Weights of a small transformer language model.
Size: 4 heads of 64, 10M parameters.
Architecture: LayerNorm before each block, no position embeddings, biases, tied embeddings.
Training: a variant of SOAP for these matrices, 605M tokens, 2308 steps.
Each number is 500 + 50 x the weight over its row's rms, rounded and kept within 0 to 999. Layers, rows and columns count from 0. Numbers have three digits each. The size before them is the row's rms in percent of the matrix's.

# layer 6 attention key, 256x256, rms 0.13, rows 0-99, columns 0-63
078:537462466476449453579488524460498469567421532487522554472561484444513482546496535501576407530555527463416601473479476477508516445552424514497574614465525538424470423593532423575442456462460448
079:552582470548534566414565619543478566451507467507514663502494450520588419531442501520502500521550513525561489541464567466487457525524530424484435411603416502500484568522551470443460493524487553
080:542515485418476526558426480577517502453459485447394508531616511519431518513671521482476477425518501555472557547573481457531488402495543434508459513480566496537467349510617481523503473452483412
083:491427429441453493451537574455514547473516479470402474505529475601481562502514497531534467534516472442540567433454480468612614516512539576574440473540641520529528458517579473536536493507522497
082:417462494473539506536496550533468524538516506523491511523535551490545505460587363487430549474473492421552520476526481512525613432583564534524495575515584524537411504522504589460389461478429499
080:511471503546527462378396498406502533532502502497560531519536420532547583438503475458469468496456390520513396448529664428516495580528449487562508489476536471505572568478534467432578395497531573
084:541591512464478574542450489536502536536423478523602454483443506589393426467581530530606626462517399510467577510521447498560498502475549473496448561481521525511549475464530457465497490462516384
080:505519379527473409468445535435447541440595554508526489547490473395425458447487434445459456521516483539515437532474475528584481531470536519501531493421443575520487508397450485574408483606542556
083:485544493464481461484450517522523515438440503511480457489434552517585482505464489474452547576461563469516579521552461520539509541487452506508572568527544524519436495451512384570513493473549487
085:527434544458463575562541445473534475569550458524548477452539477548398485441637473417383406465553555417489437543393545495462498500524500598480497536434546426333556497511486476615535450513537517
079:482509428551487594564437507549436527549401435563633523505478457554529478511533452490526561509460511573469468459543481591492570471546520543471490523524446527430547483510483544481552447443596532
079:535477498497528535502488457527540518482494506483486445502459436526392559513521577495543422489401518519488528383473595520593508556486459479453515522472443486474473489572409444493450575598509576
080:533473581481488452431539588511525617504539518482538511581489606492588534434423454487429490460458618531451526411371553511464547468494513533487432556562452444548523446450500509450488495451486466
074:511590431519521435474506502451591478472506509500453571533522515399538421512504460452437510471544421514501545526489444494561443559455645490443556433570522468452490456488445547523381465466520459
083:491549556452507500554518477466442518489487543492496435484444502533591486519509504584529459526518536584488519545446490582490477453495546555473591490500544549518448566549523461505374483507591557
077:488523621471461511491558515586507529469529562458489573533481459512629594430521485505505446571555532474417447458461551509542592391445515426552584523588630466526451539543410535401527583485541440
085:479509529466522453447495521512467423604476487555510482490535534487456466456489572468493546528482469443469564528509497517490513465522519461508498493468560514508467432508480502454390423526606462
081:465534522486537489501465564561394477558475474470521428395486440542432574479545588592437518515444438495538537460478483504485505504389543525475528469478559528429469417452402442530478540502492453
078:483475481528495569480546577544442493504376489453509538436424501502485526510498479467442437569550586427478441487570533540561394501590531456382487402441560514567544507511531476561567345525494546
080:527554525570432503589538503570537485506521463455399528563521534497482573511485591512650510516506543552527483581588433471488522527526498445460566477580545489552542487477552509520555521480543523
077:488485412440500482449467428497493529493534451504480512632422451489461473580538500533502422460441549517593476518415485547544564580448451506506590449554490491481547439524480498499528599573544505
080:512459444578575480431531413535517495508476550424498467488490437551541492564485436476499576454474495499459529627502490458507460455465441509510550425432556426469512498586511622410447536540366537
076:459391534589487527456550501462462554547492537510572534539431552403539585456518550578614525435456537579467511468479401520480575508484490516537470454522509492512508488404525530535482495459450470
082:569412521495485582587516478515571538607521555529524497480514558502521487420540483512409487542567503493485564636495448500501470465424479502586420426502426585434519513516482554554491501480451493
079:506539496547514412480505506460524422589517447444528540506636456610528496486494467614355543493440469478556473522519476431483568445484494432455494434476465505387481437537459472581606524451523455
082:563483446440610475404532471554534475458542523524497484526561486477531496459467456444504409535556543620443481650483487499385488476482393494563564420575587451500455442444461396481612528545460529
077:594532494492510495669401476473495503407544521513546479550514499473459511453477444534507515432516541451550457567483447456548534520535409500488487549524491512401458502496478525440470507467540464
076:549569465474521446496399510409546534482558561482501506431603470579515533528467534497450388420492522483487500464502554547416500520457546539533497507521501560536572466566441475505515586478439455
076:450549624554539391480481513450459529497562519482514505518529488450539560521515599510433499430463560501495548478515594528420626462536549472499406512538536485510588599569487515556433523458472469
082:556482562599473502529531538499531589541459481612533477492514507540384536541458540485420497478423536432575462451516439440359390457478533553496557528493445560507471555531524474585482542553418494
078:576471447442555566574523445417445484437493515448483527534435415449529520456435551458489567460531533505474505596504426468575486421463449565400498563509494503549548527530493532531577460472514516
084:521517478514441516454522564576512405483623485495507518521471672474598515560517487497577486491477537505533529427463577502513483422540494482521520528494515494559558463497498527535461455558468543
075:486488508581512456505408587569500391449541539507455501428553464487469550518484494482452443459486474607521424480563462506487496513478564484630514504605637563433486443371472434482415413591472465
074:529608519559464421470443529600402577646476534419487616513400524396449529529502518487495514535421462442585576497538466498481471472532540466633512527441524465509547537491561514525491526447449534
079:475505453523580488475507431483535509430460482472454473519476550536596546453639494526488492613457528520557480489465494525542474468533530462458543559528545513488566489503509431510536523429498413
076:495474578616550568495576539498553472458520484439541511482511498479565473445487443466443519571440548540544540581493496590515489538489505487482531485402479540588552603490505498505540584500517591
084:548456479532506448628527440529529488487454428399414420523573533565488468492508499525487471530563504447597499567449540414525544562420465501454504463562618577463505557513616444495560453572462474
081:541436550497480444542544501396476581440462539467454467489525451457431481517552386451565506490554656517518530442528484498539533548657552512446473608470454496459526546529503517426557545554492504
071:530554503455442433489466525520411568488465470523465531508529465507572504455656409480518528490486450519481490483465554536603474521493526538466497445505430521507518578574553409517578518505418618
083:509411520571516506519457482528435518473472400468465469446455456519452487496490393533542479524499531467496524495524516436462563458466450549465522477530529529535512555556524529459577540503499537
078:480544574442489480487519486485580437518437491573551511465544449541425544496533554556489511481438504432532392519494539592440641525485561548465553487615380484503564461380452528452566505440454516
083:503499551538477470491470486583535515411561463521476519538444449443553528421530530465519374566469416528466591450493450465455445565488511499509485544477517592447480577510536480447475634604486543
080:646625555482464434564470450502488542394464550509513453545571475494460460496490490549509603427644501508527505414520484475486537605449456546554487449593478433447511614526513468385514468458541487
081:525402583472543553451499526467526604567461473575448512532513532589535536506628498475592444508550482549476505577513566537546516556464475500490564532411389523465523553553420512461494542506585464
084:493501452489520433438431495489555516488386459557495560410569568497581436368444538531494507441511457434502595481458488456466541586539589417542520445474579514513602533460443512526512507506619502
081:489580512463570486520589542516478500534522477440492508537468418496518575542464556487467581499470451463487474479545522543437543563463530548558513458490435555481475456405575519553514479478534484
085:543423451491460487465597530535525477586487516486526592526459612533426470465568444386378483480435415533490475449495552491508469494508413498474539491435465501500529543460510564506542514481405630
082:452452429540521415564468463503531548453471581403491469468571515482512480579497449476467529410561443413500558503441521539562532483479519543462551550559404525450435432546482448510449447455547501
083:418483557405427566425498477582505553476585443503485533585527498434447525435596439504464597494610506615565547568520471559533408476507510389504459510442574483517519491514537513539420522436488471
079:545440479463565440551533603534505513567491548470619531601540544459544470574473498510432463487456429517563547448497529419519476489505505426483525469514530467526527468554500573394525453538460494
073:527490498424547479447561412445588496542587591467483426419569563387482535514480568545580506479478512519491535467518526467534529496528536549424547471549411516521515476477536533385529530505473539
080:559489520482543540496479491551567530440471468550419538465426537498515476525555516556507551520468547588532592603514507487415511507465504468598551430506496548463521451508457516475417520415382508
079:605389513507506463627467561474504467620444459525536549566496414541565528525457488506553509512466534467465455447524465534462411441483507508475496546560444439461514528487414413498496383436520421
076:505434482531440482507455479570445523555499506435466504437497486416500445440458522372504485467547531463546444474538568552394618452468438500425481520543551496452527447502515518419423488520575476
075:421387544430424462482463465477595533595575496412352477574611406455475443476481521420476445481545532380484490467544437465553491459501557514530470524471503472518414467460477454425478453471431595
080:526545425485548510536439532508482460577477437489412556465478539497483451530470424559490454460390467474448517448507502500448549420419494497554484461623455454634517509493444514582356494519526501
082:588501435518477562465560450561470464553514479552514531439574450475574391538480556583441444511433555374469525555456516515611417543473435490525454523531412458455465447527542514397522479512590540
081:502552578458501468550516449491519462588566438499524491501492575524433451522503512434413473507456549469493583644444577492482514390490518480517472459521493557546436513477462516473482563479456488
082:541490443476455500438561507420447590549563387410424429443495488522505436501567538482524465465494408484457468572507555583607377507411464444423629542579461578583426447488565475472461500471454527
079:409484509497410455577552544505516491474512549458444421416509426426504428449515609573474480526519459514506476435555503502553542461488489497528546522529474535581576457406450597502494519484469538
078:529501524484536485430514509459479491499471484501539465485494488555595417482480560491508528411589519501471423539576462507600587509465427473507610470527483438575534495485483619492596584535535482
074:495444440496506532559494484477532520585549534523466531497522574515488504536524375505581581531457579497407520532510454536474584518524419533491480542514580584482544476455487536523429479583437555
079:444491521450472449464524467517411519552425408376529546447536445487442432634508450485413485493481544520472528400484559500552475537548422528530527522578474502475431587512452474524569532516433497
079:411478525433504467538474531594562523552464445510479419530551444461496483525487655464557526534581502448464429513494430487556538468447563411450479426527494516499576493407382469517617467459483519
089:439671491550439483515409509480570450445529527498594463488492529485499504486429541515539417498553466560479504504532488444519509469458555530470507500444562460429649594456532458527513473512453439
090:406493445648503459566506486549494394470554474563498483507475581476545512484564482446441469511505412528527543518497444532504457501464536403517490466458538438529551481537436577521450469524450490
091:482501490460413500525432478470501497613511515459513551492534557465483486524467496425522520443518453472506598522487560540521458409541436476421563551545494474493460567487473561539520448472496476
090:523536558549476526475516596519547508487529457486506562577472413503422579432504403557526572525495550581510486543519456416539520497456599390398545417569472499529531467542442437455428494497458556
091:545525418434522478564506438455509585527555550483415451469531458487520514523534504541505437431435604549571593496450440377501589587391444497528491482612495429545511542410468516491462403456511468
086:520431492497491466447501549643544501500488559489537609453522478496487559542480556491498562533442438576511511493473462560461395501436530555410474434376503534508579546351601510457373447473491558
086:519430583568557557589564508659525456437524520530537498482542443468491538554435477504384412373469503441485488498438462459554545477434493438521520499490405405530513430371529548442518414531439581
085:506482502425541576531472476429435473535500490504475494485470376477460377573474563513548470514465508544479492452548540463462525367473421547550437504548567470501446563484538588489619595562469535
084:478565545519450464365483466509415472496553402441480627487513478537496541477535491524388516429505471454467513475384560503548419462476512527520472433530480486502529541487454445585607476507576465
086:496430477426541480513438519531579466507413540475482612461520406460526513547457536491491509634494551521575458451526576461474569456384527465426491443463563433420511502496538476478548515503543419
095:537465472518441583420484506466520541527514411461540518453502426485533445458555521544578473486471505508432553504465575512570407536497482458499544430477476517541481567430388468563521515543511466
088:511599433577586617559511459583532487447506549486437604475498515528509598517506484524438526486581520529453524546560496442445517436495515367467524439526583490497485458590472446560468471522496536
088:534560481504452548516504494486540565491462405569532509454576529551494477426449475456471469610478557547461448532502453475490545518595476517538584422451511438511561445500528540488634440467507525
086:538620617494524543458479496501477588516527658484502439462525518520489470463566445490516407458475471358453523576552580388484455517520621500485402583481448513515490505545527491441437476558498494
091:419541443535511494538459507455524621566493468472443539383488511419478538572474527461508585402493401494573495527556440547539466471487412467420485578580460561525509483455444466472496496497516342
084:541478500513405541547560497562553496586438488472526515482412520494364437548484453527503512577534470398538490497498475516585507491568475513548457519561538592482472506385546509429521533513502550
087:547503457560473470501473422494542551476466574490494477575493571511394534537547477440500586393544517455514514537505466494520525517462375467398531550497543540428553465543480494474615531578431416
089:468533545543438416541568496470577561454496505481451516466500544491442472365469472482451542480442475395420496584508537477482614573497450471427585501535493463452449479424502497474509596574538464
084:568431476566533540411554406427481548518538458534473501447454499514548481509478547594619464538553535509546418437546503484547472512439510490416481401576532491469465518525523493519454562489495470
082:521519462444474465519572413616601550559490513432576561465517433502558546580450467454517365602491520491493501536529482528424516504508504531494441484533514514494433526644432563556563524444464420
082:419490531521476520467562492492502424542527476495449467460614574471558493445511527528499450469492483430507522461507573461461501527550541442476556451528517458455399473519504455491468414448436569
090:513611437504439497469479484421462580445555514515453561500492513394488586517541557555546478453538492506527594383464456397543483434475584525500516481524472510494481598496505491499498434530425516
092:583570524515520530498537440538563487549455517397474521494456478434446487465466510526501528490526573558535428444428584435438421514471601533610545576603456533465389489505567542626487500572486462
089:505489578495517492512607455509443563516487533510554527432444452445444497434559502565478512461445512430474500523459501502610461466543518517538504500449545595562418573537459437581475575501563508
083:643494505497552533506456477492543507456484574475467468507487430525548399402493624547491633507607470499477481532433508531453495539447534435489585526541515525510560508535484482552476569449453434
091:552571573485515477513394492556486476538413549486450428571487552493550498524394603526453433441560473483493519481507486429472449472546461527526563511488508512505531608464460485519493567547477556
089:416529585554477572559537462577504490472524582552495391454461563474545528503542472536491409501524538409507540459510551586615502475584496451519413504554532536456521435450509495438507543436505477
090:467487508520528510538471488490475535556445546606593607489364582516522564467495505545595508451496538548470511513492461495497530475493474523572506416474430564526478566529471508464487464548558548
091:493551504451499451505541471523451437513493484490501588509560477502492450498441508428512420591487532512432453489492542531486470441494448469418542492604391526572511538447477511523504487534426534
090:469508466483451512498389471489510538592490566497478584562458509515487533550493452539479448517491561441570443496440521499522569491480440496526471550530464476540499468466531461522492451453490489
088:472533555456533512534477513572560540562552484494451465490462548484461489434421533534461545473490356576458396447595508392468410520482510541544638478550486551493444535412422566435481486603517493
090:469541490403532530501425524480562449561417471470544502529512532568509496457498525470423502412480479492509469550421558479573554586462473429524534406519500589532481516568527473579590449491564465
087:449488397536515518575529446434503536512494487456493427435500564546448575449491461531504594444499479471489429457485466504403499472465500520482439450559483509486545422429490509597456483604469562
095:576523550557525509451486525480444506505547569503544469584486495536528368474561504566417462520431523498485560493534475442569471503452546507521447432528454483429451486494448535519523497537555569
091:528481535432505533512588564589485503563556480541580472588504511388490481465453520498578484531462513486377510583459583594505554372537502448574392515456419451478531481482520509579484487563557437
087:543500457488520500393437492523418408566408463559498564533470484498455470559466531540536507518583560545498596501457472506521443476561523429485477510454528508516551481582457468464556501547462542